Weights of a small transformer language model.
Architecture: RMSNorm before each block, no biases in attention or MLP, untied embeddings, normalized queries and keys, capped logits.
Training: a variant of SOAP for these matrices, 113M tokens.
Each number is 500 + 40 x the weight over its row's rms, rounded and kept within 0 to 999. Layers, rows and columns count from 0. Numbers have three digits each. The size before them is the row's rms in percent of the matrix's.

# o: layer 4 attention output (transposed), 128x128, rms 0.187, rows 4-31,36-63, columns 0-127
# v: layer 4 attention value, 64x128, rms 0.23, rows 5-31, columns 0-127
# q: layer 4 attention query, 128x128, rms 0.145, rows 64-71,96-102, columns 0-127
# k: layer 4 attention key, 64x128, rms 0.149, rows 32-38, columns 0-127
o4 096:488569508520475518477559591471497469475466500546504443541449563499407501524602482437505458511564452531478532507491490540555523462486480508599525443440500494447464465566514517453487510481512514447478526474486451512435481486444480487499480527426535452473429499511435499525509488451526459469556560523540457547491443471552455530528525486590450476564495522464510513461481492475572457518459
o36 090:473507419619545554479488477513537548476504517515506521475490503551505493542539456511517540415430490472468491548500438433482496472521540491541436603459454490471504504462482489501523558505488488495568481504504502506589523502444453530544523446590548543568483418530482495483521513479444460522496394488457483504463521563513435471468532494512419485457485526569466514504527508507495508552443
v5 077:414449467530442484461466533527507506514506500512459494477500549500456514385553487449462539449481438506448524531487469516500511526605565480499561501470564585505527565517475511524537478479410513523465528445515514548535466550508477493559479447478525512484523419537487428494566437545487558437544552501499498524512504471557508517412510496557440507428501502516517540497506435533527531532497
o5 081:543417510519440537516477477540496537474523509501516545511513493610531530528570500567478500548476457478498527416540530454530505506396503528446467504492480486521511433528416555589523473484492515596539528495502449539389522503496504528524546557442458492536450535514504454515557460540472443508508510509534454438528585529524524507482535484576509544532462536513494502545540493513506519504439
o37 082:438500515558468573494460441424463496480530476487485507515455433449543429472490469527499464542491509534481556509484534546498491461543441552500508510515426594508570473517511458444517547448533506475544468522545559495466528472496585496496462478489453431482474602553506556465512591511440477521466519504464523482580505490481527511507413569467538507545500578496508558464497482458493485522451
v6 076:488505513474501431493507509548536486485502473624498529557446460524492493487489515507568498437519495494460545490504465512461448494576470487545482516570483574550517557514504507370523471493434513539480422486464531441515409514516543493472536477472438472470493508553526522453415551503525499524504528520501500510538448459553475472446452431574500461515582573563511545523515482531518490507527
o6 083:489555454423440493497520552495478493516457529545452539477570500489493487470513463508520460545574530575556488461483534538455571529476535519501505510472537476431471475461504578463446479527471492457473531477519477543443530527402495462530508524427546529526520409473538453545455512515493486526455505477439508547588547494493489580516590518558428491552518516451480491568517447495537540491465
o38 087:416572545512474580486601440489571503493520566474383511534502421502490521462459443534503475497441501520487481558539481511466517496531528536473516460515530515455464483438541548457458486497541494509558450547487521488553391544541477509514474543442517487491606507491501502470524489524455534448478424446485525456535538463544514448493479458432523486485517508501486506484461532428523538498483
v7 075:438424469474572489500464554533506489526554494528446463500553459535520489493490530581526465465472493437500510467576566522544445507550535527529466490519578542523448526427453559563570485498477509498498510490505551441525537477565509521509520579454466543515456469412526516461434539557483523460436501515530458521480444478515496460424497466441434473508549468485426547442516478498496502470526
o7 085:491467537410565493488457460533472518519476434437531476439501472458557508500466533590482539499540434466465478542501474544503511476503516462529573510470498615524511364518495540493444476558490521516569556464467512489470515519515454500538498501428471461538516463489525475509518566519541530431487482487467557533432553465490496505540523554584516480510506468473503489485588465534465456550473
o39 088:476469464521442554573521450496518450515514498531445501593441515509405411571478530524563438471457500507526497573499445481476505503490515525476574436502488440565480599434533513495424466539472482506574495517507458511491487493500521464528480450525469566419517429587541476506488493480448512515544504484459433489459517500450499571517451496526514435525472508492504495532497474561488491481478
v8 079:470494484478471458465496490466449502522370574480576490489537560458550534481471516510477490471505556557502519526436529581519464487467510489525559504419494519518489466461519522465542489490547503514519520455604488484492443543534510500517533508466485531522546563536489570473430518550469507505484459464512538558494525467446581449555542521579440494478529458475493490556605516526522429541484
o8 095:536524558437499462526491376476566458510541516455524544520412507536505488520520501578504447550515489537517460483552535613479476443480473427472541536537438454429450526543469509489470493527435482486559476446478524441526487526527457567443531490464497510438538467491515449520491505478552470517459471461482505461509496533448457508558531452503563505442501485446507458557495475504519541514578
o40 078:528435449490485515489475440455535526502489477512486510547532488560483557460500525551559557462518466420551526528441518492394530519547514484546436562399525518495496447529508465487460421525469496515553519514544456549469497552474570447508442469465520521547476577487510543514494590520421556543412533524509521500526524485509483469519518508526482530488405495503508469521493464517513466548581
v9 076:479443530473485504528495507430522515517515487498470463491584517470517516418499471487487465516469600478476526481525556460518514470496510437608529511498430531540550565491552478500433433524556489452491402523472438520490552465457469507516516504546514528491508466444522503462500575537451464469548530532588494484500521533544509505459411474606526479482453497586520510504517528568531496551470
o9 094:420487482538489464522458547492483514587478510503499470477505528549512439506491384480524471470484496546429419481546514469474473554515535503417450554560479485525474511553516471523503502419558522516533511507496493542503543490552503546480504503545477535426541486482568500559605502560542419560568537473506434499513479523480578486483499552566505495483426429528526555515506496479491532479518
o41 086:544544513502464508511488463487482487475544581533504496456545524477460589493495482458499498462476555549521458469453511504499496391500518491501534535555545477453481531444482447556473478527473572498491471538544481496515453517428479457474491557474479519549587450547541631534461536483461532528470506525472468506512499509490449456480435499389400527535486496504453461574525450478474517509558
v10 074:451490465538463500530473519497583453465488469502544524542489560477495511524469491478498523482451534521501503447486508517429512463457444489514556432516516470477454462594569515435515576535488533566445506492546544502557443500501462446537526441497529549551470489434415470511486480590484542538545445383572527482508514539500495432512475485446565495524456491480512537502531519564460516481552
o10 083:516580463498441571494560469513562484443505456546537542524476482460461511547478475528527549524468497497538487486556476483505521569526442542554493464511467495544508496519472494566465516500516499450468451517479560429524467567569491502567561427481493544582474463512525553483477513442473496416548524467447521500482575520518506435542479433522425514476461482477472518485485451537563410561541
o42 093:471469529462459471540488455530416585464533512502446589451416498483501524473535468517573505503495545504496573505521417510513484553524492525462491519567536456453576460534469460489545503502466529481496519495459463551494488500433459472492491548452488523513610517495399510511528577486486466529488485589526505494519479553461464571528539473513535528455555488510510538543461428463485578475508
v11 084:546587474486486470539487555399487462561505483492546530490497502502517510437526500521528550573523483548552400558471531475425463449483438451487523560539518527468545463520550558512576548441539507498483466455446518550526496540491533560508543487542570478501461550465482477487473507483486572475508484534527446502502468465452536460512490509497455517565465525429550505433485510573535498588501
o11 099:519487506469447456558498431521540447438550500594483499441526544519505413510439522474574463516494459503490537491554475475492512536522541554515568476560550557458558453486499488478529456541514441449486541537500506482458488530520513501466526517531542512455409531417529519503511465545539461524503453486496517491595518468519480500476431492605496510511482439467463458476523496519588427538446
o43 085:556497465418485482499538500474476461513528536478492496536435479508507592484479560556518572557513509517536491466492563455531457508396489458573520549482505532513497434489444497532561391427524528547520517525514436441525611509463501486483481513523468520440540512501496453536499517507514564496522516503543572540453455464466431499398547511452530517474554481500520463517492491526537510524536
v12 080:511514485497532485468470490450464488468507494462515521525557542470565460507562508506542491484374488450528527537501478483523501525426486525511534506508460563470443502566413495466467493528463518477565423515444566514573442595551494549462476512482487555483439457502537545480506424528482485476496515471560439498507468523551457540508530525527481486451584526502461497545582515494601553527514
o12 091:497562541566471512498563499534471491543534455523528506510572503542502581536477469492448447466442495504475528475509497566535516480469569487502507501410465430530525416468507444473463559417499502447458528521546566554554477536526552553412510504564529555545503445501526457502508438469523458513449557436505516534472499511544534446454517554476467547498549480491586543489496455502511548490503
o44 083:475488512517540477471500475510498467492570488525521459535416504504547461556449436528497472548491496523576459446510438534433550511484515456503549478451476550509547509447485536436476524558526517519536464426533469495514584523498492429480522469438511456510542515502447441483518518495521540513558495506430517535510509521506365436535543537530467586466473488450472468488405435563500460505487
v13 084:555454484514467486498469484470559470553470461580492484534458508542578467604528498538449518527489588448436504481511429423546488467478466477479483524503514456480451535499534503441500555505514538516473556470450450526475480507431424563484518463581495552447501561513540504494527491446520467470497475422481470507576478544451500490510499450460450564482518480450504492393506512520512449466537
o13 097:435530504488456426470430553520475488517534495508527522501533507426451488464499558436505511490558456446461497460530518512554528545476513498555487485519556500472458436462472466520553514546509516570437541467550499435504532530489602521577481582477457416521450564470498488500394506509513532569481532513501473464445492459551514505556457508468479470482532453515497541450451592549510500486518
o45 086:554471450551515455573574444503594506512512490511457512457575503431481475431455510531445483500453522476535472499539505546523543531441500473489480462527454531431516495502450478573439538488537444440465510455532495592500498518495507412475517448490466540484516497478446582523523507486414522527497506515520543526447557501477469565479495409533574519542510544510545545520476521537565478510526
v14 076:487475506561547445474534505454521511488492531376486579486455533445483532505564504595513530515479516473459519553475483500409420545541545454503504515465459490543494528450575505562407548600525502505530544474465563507487504459504487507512472552517513504543537466498512491494483507535485512458530500574496463474480469419554439523442538514522473464569464517497498511513512446582488437509522
o14 096:536502448445477457506492497461451471446497503497459478559472561476523551501498565528522527484474496518545409504507547532527537443452479501501459419489453493468440448447486523538493413520501512552513483512436488601547497501464484511512436464529492515424426481527467482480484524491535493471487506565554503532546526497524480481528460549442525348514482583472457461570504527527482431500512
o46 081:411488495500453543508482477581483475493509453492556451455426428500504485540473442444518478510464503483516484447504505507570469435466440423479554475524553538556507489431464484524514458556496466482433532521542497471481537569478445526500486546518484492519461516547513480524439584484457539443501528509464519512448498572555516526447531478420453564496464545425446461486533463494488563566476
v15 085:487467506493559464423487499465547445485551507516482519511497575465519558455503456542562552446526470453506444476468524525522505480471533468498569492529467510411496502436493460445530515502497533459494489446505530591505540509511535440517581549486560488487521438429494530490490451422504453525470497453481515468533541414531527584458500501533486533491523487451444457503445577556424490466578
o15 086:514450498435483445538473460501469474527532537545479501414489539505497508529514435473555542456524455452496423504526476541554535465522568452566497453495565481485434518489455497508514456580478431448518542498554430605495492448461529481433574514531552482457478446499522523571505519563491449501495499564470504499518455495528482509503437437521434504505482522528580492512559436520471462523471
o47 093:518463587454461445497473461485459532551601499514516564501513498568500488524475530479420401554496486441462547558461522490496431486478488548517469425535512447510494505521494541454557523505484443455446504526443516575432489543523534477509463525479469474500515519539626513474482557469557466508548464501475495463504484520555461509540540563555532517495466493477567566498469457461494500448517
v16 073:541562469537484484533502483491475545490566543620500529594511425553488496543493541496578460540458481537529457536514526512557458386521414495533504462484528500540470514515495484491502527509508502428490481429487467479545501490518506489537514534504390480509424483463500534523509552482506533524621517524455486551448494483505449486508494535442502531449458449484497439495544546483480421487507
o16 091:434438468447526459491518472515468521473531499545572479449499498556538394445527468492525526474450384427486512493454487474529491457454548547533551562480443492523502515474477551477498543482495477494403544510490537422480482521469520454500515510375518524486542560476477508516572547581457535458487464542485504528478535520465430488488515486489528562464503556472517517554550463474518500544515
o48 077:535513456504506541481546567571482522444482481487464484508564531474516511453475495560515490512478472561540463521506439551506547565503526500492417471526478446474561522446470585508521512567430486462541534467561438479525488478447469610501492455565535515477580433506476528528493498529471500497498533482502562474472486456602420481501562485512553480498558458501415526511565463478541489504517
v17 081:424499480411502489477556482539387527502566454461536559450553466533536444476475495529518529548488528531463575506491507524527473505453446479485504521572564514492460490469476469432438545525493474520420513503544493541475464447439448446511441484444556505558457574520482564494412501508458469441531509441468478492431485504454492502551537534507490502471501472548526435530482474525467533483459
o17 083:519510564427545529502561517500484481526446481495521600469434464499502486526455497464500491490501503501537388516451462496504490446459521493492493463446451438484494487454440541475455492612553553514433491555451527485500460515597462559510495514520498529484508486565459544517450559436518539475527523524500557520447452463461568541462464508519505467507574538420531524541556497508436474533490
o49 091:584494533474492482494504508540438619562482515555594495488508487471523554528515480525460523482524493452521450485478502506492587442503479601456530493470480566508547419512499445500523532486490522555538499528508565444430484526457525480450527457519523501468504544489460552472531450487553498548519403460559487515526493443487508480542452486544508467474457474472423474542487523539606508541499
v18 090:520592562477440449490537545480510417535519486518528484509447461462594506541475433499510475477495533482555494487424499522533521524497527489563453531532526424507583469512429552410476526445478427495508471483507427545576526516489491486443539473483499514562572538506481491536510460477448532465527549501495452467518538499539466519484457465501522479542491506424512491487484527467384525555454
o18 086:472508487499474549464550428516531523547479558528500505487466527534449554506561414433481494461508535466511411463547472435500542579497504528528512472495423599488459528486482447489510505554500414515531520529461542515433516515504504490480500489452477567471472515452503541465571477478481381495553467516467530535500427533483499515491554472557543490495485462493512532476445521504569526566590
o50 097:596511540527484511523552499542604483459414395501479522528459490446485533491491487524400490551596442477539481510477560450535436460479503495535507454481487483449441525495454525494462494512496459528467508525433509477569531471495491582510480509468523429469505561499485508483503480482447512491540460565473475449500506541486439567553520448523495424554561536492491495502453521504479501416490
v19 076:511551486511406594489532486464476553494517450500524493508490456522559567534509533561487491559518494486493437514456469472522479551461464505555524545504520519530523558434541531545497513509438565491570443459454464520458520418515416540459504520528538495479530506485477482555466502530592490476535543471490584508496500458507550577534512513529434507464554433438517488462515478514481515619510
o19 090:485521459514500460466471509501538542506483510416516456504482535561467511493580512474484491486581547425460496555433456503554468412563473537512463524532473484538488466517496484521534447579520448503535490525570439437465506531433478553549525564498412464450559496444481488517540571519465477530433517474540464540500537491487484500546533530546500506519490518599472477550519488594435512516522
o51 093:515491513430598415572531483473461499499519509432483454397472540472482535466411513461527495545495468530542493471462524396534556520517480493447473418441472525527487490514506538497462487487528515545445526536482520445559534547544513456466526480532554510393495558464509523479524491528575520485504513517511517501514457499516473460547529449487501572502551542502481472447519402529482490504570
v20 075:449495482546569484465483413495553464544482404466459482496484507488534449502440484493572516522596505500514504526521485458534465476492506447489482520515464450569497510467514453512475489439463546548511550481499435512421480548488460554499489461487514474438516499479479521447422500497598546465508518472518486528519492552514534467443546500505607541455508473456437467484503464422548526611518
o20 091:463516544500502523519465545464451476496497521507482540431470491500511545388444617525552496493517540490442523569462478547532519511567501452475534509562571458523526485501514485515521569525541519490497556460536536459451478441445451512494449528471454440462464539519472510507506557497499502527438441476601453500482547452559501462509544572519461520466495572538480419538505514444528465454475
o52 083:547488581582556535486500509532516540467548494474555450551540459504502516565515444500457529517495542475554491496529523588530496522538491495506489410531535517499484600556418442500474431474421555491518500519476583512571538579457546447495469459505469456497567543514456530475536465462500540550451521497490537444488480557505540487502524443470533507503464457481504494578464513515476466513435
v21 076:496480546600480505517528482574467479432483526549491497529420472486417549451455585483476507517470540502468523510502518469472516579479491448487550452516511484557442498539530588443603553475508543489539542482550494524452507526504501434425541508490483495497475564476454450526492553521560416488568515487547485493537500489527543500435554479505471588497480519498545507450508519522572468484489
o21 088:512533433469583488510528523526470561424497551432518516554452559522493558491485500548468538514539502542598527528497405495503492521408451499501494421501544569517547524520530523497563503489509442524532535531497522474528493536484435511522477441485493455567490460524441461506574482520524506560506491526439496484451442533416550541472503537477502497461524483417455470494500460491452581500441
o53 082:470484532483500496495454422534499499472560571536456545549527495480464554532510545499451560509471528448462452549523558521567475570503518461431443506545430480394519497500470450489467483481495503516504534517485417545531514472494519502472410440601430560492496450451551480511501540493498530516453451456545506477550538549486481409452497480502494514484483497560502496470454461443526457527565
v22 081:512522495465497492511489483506488502479499476482549481473506569447503500525543526517532482506481500518518535503513494450550493525481500445466522554533437521590452547461505619475514436520437515569559508616478473553556477542552454436489547474425563541548528539454557467542512532501515485543459526553496511453518496488527433497510436526497637511493483517530508523530519471494579420481516
o22 103:476601515517437528440499576447549484477492492469476428528443468469502495486503486513457466507466502495508524490592516467475546512487440450471480445551480522450497431575508567475516405462567548446496473475486479577520504451454488532450500548578529527432533493502478505504461501493476572433473544507471475498473448562504554427475471563522507502566479563497513514504528532493568507482444
o54 076:579427522478552492503535438478519495433491486422499512556491576582525527441475478572492500498551514454526508512540491477473499478516517475461518467545450495495472522480442460463462581537491447568477431485462505531555420520496434473458470533539539505520507491494455421520523489564509489487478510489481418531580515495544463491478380530565492473477503492541478466588477466491429493508527
v23 086:534504511500499428593538524547497452492434522544521537494591509488451477482450466567470489462525506528494474532479537479445450448432475464461530500471465466408434543504508497456473407513504525533430549428501493445571513495482475517426481482462545521500433497455503500514515422475532557445456511502512512483449488563511483481438524514553561451545447500555519496485487537495519448587531
o23 088:479505467478512501519473521478430473458525538530426555525517566467528545598441491524459518546380519483499533575520469472539488534508522486522473538489500508575497449481418505488527514503372538452473541463497558548524519592470505461546467441488551522519468496480474460532492484523519471512454576481510542465491498511535463504542498491562459533502506579484492540521520454585570510444509
o55 090:525561492438423488470502516511519473456496455446497515525514575547466497465475488520510488540569508575497456483457520542515525461470483548533478456402470483481488505586449485609474477561481506489545453537519480604468479461484437564506545527561522496523524560501495497554528443510543449536418434557523513559518444460527527527477516495481456544510461511527513505609486525466496518528483
v24 080:536470517525635480509501465525483522485436473464556465543482502594522523508452513531470497557468506498419517416490531449500481489527381508510488508471513508558519520528538557568509487517453490512527518543435441501430455454529457527547607484518481537491577495562496511496572497507495449450525482515482533485504462595481500500420428459444527525446523474499488488485506500538490492500482
o24 092:484516540520546522536460592534525510485478411507475489511543492465496483527518495464511516477543575508484507518465541504487525440441513547497497507532493515533514556535539511586483451441542552625462527532549477467501449493532457502534442463486428451491513483585493510490487538506516578454474552461503468489476505415465381501529490539450523467415494447568508503509488510472479500403470
o56 081:562527493500529468505551481494485500520542508485495578528433503528510474449494553576431478479481450417586469511527532448522559475514418434518472527420474432523442500471484533480523536505506479540553500502500420506562539520488462464514473553524523494509574498456524538456508505498382443507478505519553470499520511608517515506466439475440481453460555544477460463541472522498514478581499
v25 077:521552472516510468456508538519547545458506478494447551429503510581532532513503411466487473508537530497463592453476534578485572528570458487451471563511461467470536536494528474513457515495450492508528581444436527517546523539434523474471510548501496442592504511462566522483518462495473537473469555508526507529511463511525480518561468528489492413453455504491474490449570548567540482589459
o25 086:488496525498471494537585582570480475487483478511467443605560449456443579436481529525553438470471430515553465570516502505595553474439509525498490469492483556402479431543512553509500485472512474533442515479534485514534477472469536450448516496462491521450492476529445467505529464482487568516534569506482470524515488440457457578479549478524455474506505493552504511501535547546538466498447
o57 091:510475463556476538548514500434484521554452527543545503491445567460563504478473478502518498478502475507509454446441523504516456499460434492455522578546545419523447492515469483560448478579469549520532482521497514506503502509519566542479507560486464411564522580558513477532503436520560440484573508505509513535502470504512536459597508471466574482522484499408537520508543446427527457456541
v26 074:393554509538478481484558557485493486468495442498454421578475603506466485482506540471461539545562537514515538526513476559500587433484491473499417475525527519536465426470507505529424553487476536388500519477553513531460486554515509480445496542522451523527532509486537525493546493458420552483486467473463500535481454541512509568548472510493527562486447504529510495461506456485417453507505
o26 072:466589566500539568514476515533552495499474507427460467537449501466580472484464501546452503478559490485506540566472504483454476460505532504551500485472511467487515529541555587484489528477552530521515462492459426508465454531494421484470462441541413518513534457397539539552445467505547544466508449445503437461493504509525505530493536486461421424530513542502490523419498516495491485515403
o58 095:571531425477523451516514514457540486484508508568536482463557427469477468434487562501460548474526577491498466497494532523478460491516462505450567476538481494449466447452519474446540501568479510421493590492512519551403542458474554567489457473458562472510489545549511480470507480537486500453470449571547530455527472515404432529488576518499504430490488506466501498512501412503503527459520
v27 082:504567530478500518440515473480534541515518522524469513569450525539530499489441469467544528510482523495578555558505450535431493461439483426489536371464493478494543447515466494481516510429501504495488573413491498578480544506444458602466544434515409441491511529493506492502537525423501531478524492554477509507496503456473579528509509470455529432522523482500557517525492519559468450450518
o27 101:552485478520539455539451489552486491468482485572546491531478527468509477439521412506459420470552464493485483503455468463499486545461513503421427515455474461507447459461466456484456496560474548502474507481508529482480480510453517428539451444576475510525503452530521530493536521511425470525546463577493442483529487529422571547555507464483467491460538390448491452522449543453469416515469
o59 089:555498491485550538505545529438472465508521488460530501536492488478587518469513618502502481539453467455505491502505512459507452569500459501549424496508565503444502482544426581513484419552536475502534533468499486499469538496453501493469446537543538445526528575470459415492463435540538538553436504495472548472482485522562455553430543456486483431512451459512530508505515488440509534522405
v28 080:491507483506490528510495475500501485430484457515473541487535405441536529577495578461515491522442504521485501492483509498502480484539434490556501572418482520441433495460462512480492494478532425531466521432470538516489460446519444502474494565556523519471495481465477438476528479469448445507470504573575437394541510465438528516474445424558531481508443455503466572450542470446557528464532
o28 090:572499520504417474528550417506467521611530465464551438536585467488474542540484515565546482550436517493480498507494535471578475515510491454480476542449517491491451539456478438518522503498468490540539498524525478573478533519514530511504544490571493469534521506536566520521465513512504465418555462552465547427526506550497544468469478494508487539509428584488458547411508552507529566482447
o60 090:490510604510505485485566529461470493556545513471514454544535544495548518493427437460450540402486532493475443473495484460553419484490525518574473499527558505535462527438502480497491518514484447464528540505515483472548472463476440448472466399558478564515534521533452538491515543489455519487464500440459527479497487489469514582580548442527494456547590488541516426522530483506522471557456
v29 080:588490569521539458473537524528552459505520547494442566420504448504478481456457500547484460547514477494489527463510535558504478435517485466437525451525504458515487461542458527552492492499489444476487506501543494502549472517550516524547521535516535478517505536474502523571533461490562541486551501439592555423477523509495526471547469482558413535613549555497514565574486460493520408457503
o29 089:469432490453435487553417399572533514506564519452470513548537559394528476463479476495552520500531475523535453479492487535558434459529482521441451485507520506474461513502398516531530525461490525510482492482539459486503475491522448406537456472555573458539510503482449498458557533541472477445479448479447470523512495524385514471502445479493506487503454513504539493476493505521539419544468
o61 085:534498486548480565508570494493551522427466527528431489546496458478486550550507504588527471541465438472418440499518537523500617476507497516517488454501521501603519503541512467466508495518439561533456492552475491500464544533492490507568601548525539469601412459523478461445534480504484470484521428569467476499557552476490450444503480473494488503544537495526531513487540503546532489475480
v30 078:503528461516575546527483543515472515461517471471505479474525432577480457580501474467494525426558539535519488504434483534508516576489516429460477502516523484539546448543503510480506569465468458512620457475487500568460548464527578510533510541546402484515464469419526519495543495445493497451497484528423535483436518498445504472527537476512521549496490572507481553467510506493427443494580
o30 086:491404480489507486531484535460504516463461469538476518478492477518424507445510510482445521443463510535502448482555483499480478481462493477489521545513571564404558434495621562511572426536557475468485499433521428499490520521485472490484567431520510460459593463508494493504550474485475478433498470512486573559428526514477497444496542462574469507482525496454494538537492447461458535550501
o62 087:490494507557478474491517553449547473534539491470531474536495478498564566515499497435526527546449430449492470539555513571465588488503488458519431463528523420546476534404509515552532541476502474480482550517534542497518494437523504525535485505494511503499416488517485494473469443452474505558468528575585514477524495476440535529513603514452539475498562442570521583456473489527437556472483
v31 081:417554565450457491485472505496474419488506509519445515527550443400479505469491521519472484486448445506507555481426449460506532518539509548507481484554473513467581594502477555474507518499559549496513439509488506534436564485502602599543482533475488541491538450518514482480488494411501490486568464537467555492529496482531459505459479562455504526499630506509473496500521492519479522533513
o31 088:473461556521566513553534445414475478492480524529489522475450520540474516411476489450458507445534558430503462516525496502499519534556444531470557531541510523443524516514513542488491444541475482494477487559467471453479501571493581448509475493611436462521525503420558485451502553484550445483523416518463464462488471491442534483461458433549542517516502469466564529565453496432498513535528
o63 088:407605514501528566446422592498562503589519547487527481505454495499509487497405472517488489503482510601465520447467467495506528523494518507477460479463402535521462581456521463503515538533536476506510458466493498476560530538531572511572488528536452454480520558557549493481537551540473463465552482485481461527513518516520473548476516549472480591568495489474540487473455511509487520505446
q64 022:518485470509543584538524441433507561412490482539555470523451493502427509468502504489482574483447489480472531511497517563494537485524560558424528487562477509460485552501548523479469450538491475464509529474467463377518561508548509555491572449541521518484467553480469472574479438476491532510508450503542451567522574504515535482459525487491539464477493411418520497518519506471504565506564
q96 125:499518502497480478459530524419479485560472469553502477474516461553546543512464448548432556483504545552382525493552517439490517458541510506411409564498590515473479509517449505502531448471503551489495508544421437543434510501484466478463543547483436472499541465449493503526493494508546507483546550402497443516517418479483519495523466526505500488460499508450507504463495510558386486502500
k32 061:468508522468514482482467549497481535552426438427457453498523519428539505483466488526524449518546523477488517550501466520558404444493466526451502452555552516527454537553527443465533492429552553551478507489554526512599538545500463447571447418536563525516562451513537516488495580491470516496496503491413488476540481509463497466475422503563481589499502453540532477513456507496526493493519
q65 017:494494464555485514572499538463455466455503502527515453578481538536439560489496493438518481512512455511446545462435574462451507496522532545519539460585493528469464573476512499443488494492491478494528528474505483408526548464534444560454588426517541468488471498443506433539447494459517484550494490491536452523563562499466446529451501535515510567508477481428499488437430591477533470490541
q97 116:538505473460488492485471450421526546480547504534489542569506458481414471511473477526492526440401518491483502498499491391566471469533511552506474516487499458472536487509490511498485476523431485474488518457377508481491523435502446484447548486493465464505475534511472497519477430483508510476541493428524484582526530480445456507586504466552509408469450516433577470469491458585452483438505
k33 053:478480539528504459541555495522446443459514506563510517483441503509516499482542516492500621522515429526508538493442481533475561579433486495526529504508442432491508479477496581559463456535507553470456515439440428501461447530472492558502511552451568520480473539476502503514531472490512520497556516490488548561456461483572393486540536499521520478538526524510489513516523590413517419531456
q66 025:515486488455469566497468502550484497532497488485503506474534477494549505517483447570462562509518544470475456525549469482530521493489491537465466503431475521554585439545477476514441535454495536515512452500510533608454444497447535408606414566501447515534498467558519489435526511515480494505472546474442514418456417455527529497549481507457443497473546507582487488537538477481493484527418
q98 120:425478524464518542510458501567469409530521448489524483468502557507585562465490543464497466552543505439476538580466589601456507496464457492488507479581533522574535490481556439503553513496474470531516476457564436500494467534503510490560510452467494488454526510441460515454470514484501503487491519572463554386483463529552495495426537461494566520512552493505457491473504539463528481512502
k34 044:546516503456493554501467481499513497453480519453528509529585471519552540544508538472498446422487572496503474497551452567564466469544532472557514489400536536504457514461522485406542456515518433529413462538485566509525530513517556468471463468484546457490482435530521509534479487509510493534435478550444466524530452536451521535514446473475483482412504440431546479524423438551513512495445
q67 030:481567528481444463406534500534495495520556485488530499525566500514551509487491468562522460538546500532536519549555512498557480518419493469388487442481438504508548453509500516571566531477515544522534479518538536588508586539511496439523486532548428521506499452503499561492473576472530515491488524472474400534437476484512529466586457495539436489522501498560507536442543492475544526540476
q99 180:526517538508503475501431469485440483564494541496507490496476515545509498466496491551444525498517501536437496523414559498477522528442545489487543547507481494502476541470550428484542587510479483508491533459584531565474503513516573561523504516479506564469488599515510514514492509525427498464585455504542531457488483419502550517415526463496493474638514586555464504437482551488519524545472
k35 045:547546510512564470518493492477494451486432511538534552500463498543564534484491586566555538441484478484517533466409521520460471496523514505546514493483510485544478471546567582479484497498563499545528525491525499480468414489463540515450449454493519474531454436547437505499520475496470533459497399440438554493468475470545500519510561563604512551469547499419466458582536483517482514536521
q68 032:501519530505497497491537528519516490502483527461465423482440431424508465599440519478459529509456476496517463465537459358491501538432399523461525455471439433450524493471473602470455508536492515500517490510480492464519442477466483508552485510490453460537481490497481463496479498449501551552450529454474559506518468445556400482563496508488515492480531557526512528535504580470511504545434
q100 126:527508519603498519487547480421520517485539521509455495534499465515443491488511436513478491477411564504582501488461501376447483458533546492468470559437498476466458518515474498482429469467481498502509529489494533458473492477508579499536496523509507555567491417534525508482495522530544539426562528458494489566466472410456511478550437546528464463417462474473510414501523460548450465497498
k36 042:495501518565461476562495486451465490499565536482519500467428512443517506542521507529546567499522498418504511522452490448481535512518479517471470504467463438439448464482466484594527524452530614539498559464537485536457440525406483508560492530470531553493486523463482485531496466515475470471533597512468541462414493492529499480549540515406478493539492537548478495475539538447522413577516
q69 038:495450470510523526505499503502484492541473514506415495470473420467529485515427484485432543502470489457513451498501448453515584474540443443563505501450498438468511452462526517503457550471462480471532518457477468482503378494427549457538425523382494538459501499537528476517499443470484474480463497541459610437459502519522467496456515492503501524527578563505514561569552498532486478545480
q101 122:488525453492477523515538460586550475498502572442545439453514537476503513475544515564491431485504491448501515548491545535477523490488503475561442533515533448547446447558460471493462512442470456462517455473548414516521446485519529549490496476527409522393542493421479520532494511448445489489425549540498517469500421528544504506455534435458509483484543440494543520433579505515512504560503
k37 049:514483451477490516488510509502471479532566547434496510507596534533527536528526533517515499504438547487555504509463467540572419440508466517524504511427542472510478552396493466470481502493459502560442468524499453503540424506518590441497461467511584514470477494545486548460456512518512462569410451562468509527541476499512504494559457550458433521433501462499480541561481501495461451559433
q70 075:505545545526518475476442511523505475515460492507480487491555535413494485525455491545551495510524482390501505561450396420462515516472469503506431616453514509524454459569500464480552554500487483502514523482602475509556410500491507430525486571452440526550542467499552498514496525503461480452483501552484535475572490536487496528400470501466494523503521540518469461486502520486482421449505
q102 094:469538513433511518484508482486478490424457553464521505448433565524507455540535527553546454432477504476478599479511519460518455512511474505466438591547529509513540516523471549494487472549471457535456467586477461517478471539518500465443588525453461392532442507472437527422437472451548448454477559489438486536464435522485501512481535486487474453510495480535457528446542511531488468531496
k38 038:491411520492460523484508472420498472443489548456473537482571489509534564460526568486486522495467538447530527449489474484485493494553540520490539498425532425549522490482548544457486468486488577559416520426467564407490481481448539465499542517437578523495439506529440535530485501471558472530511430536535502524465519478554511516501478494498558499482541475451449556541552556440474474553546
q71 062:399419438544534501486505455548447488513502538525406496484530486471498475469480503533414509527503494517546510527469401526482642550501504402555507527478437522452464447495563497472462542539466430463592540480469524476486453514490492461478542529459498460481502566526517469526529468528483497501530505506511556452483519476504406521460448501490478490518514556512547548533554526499491473500488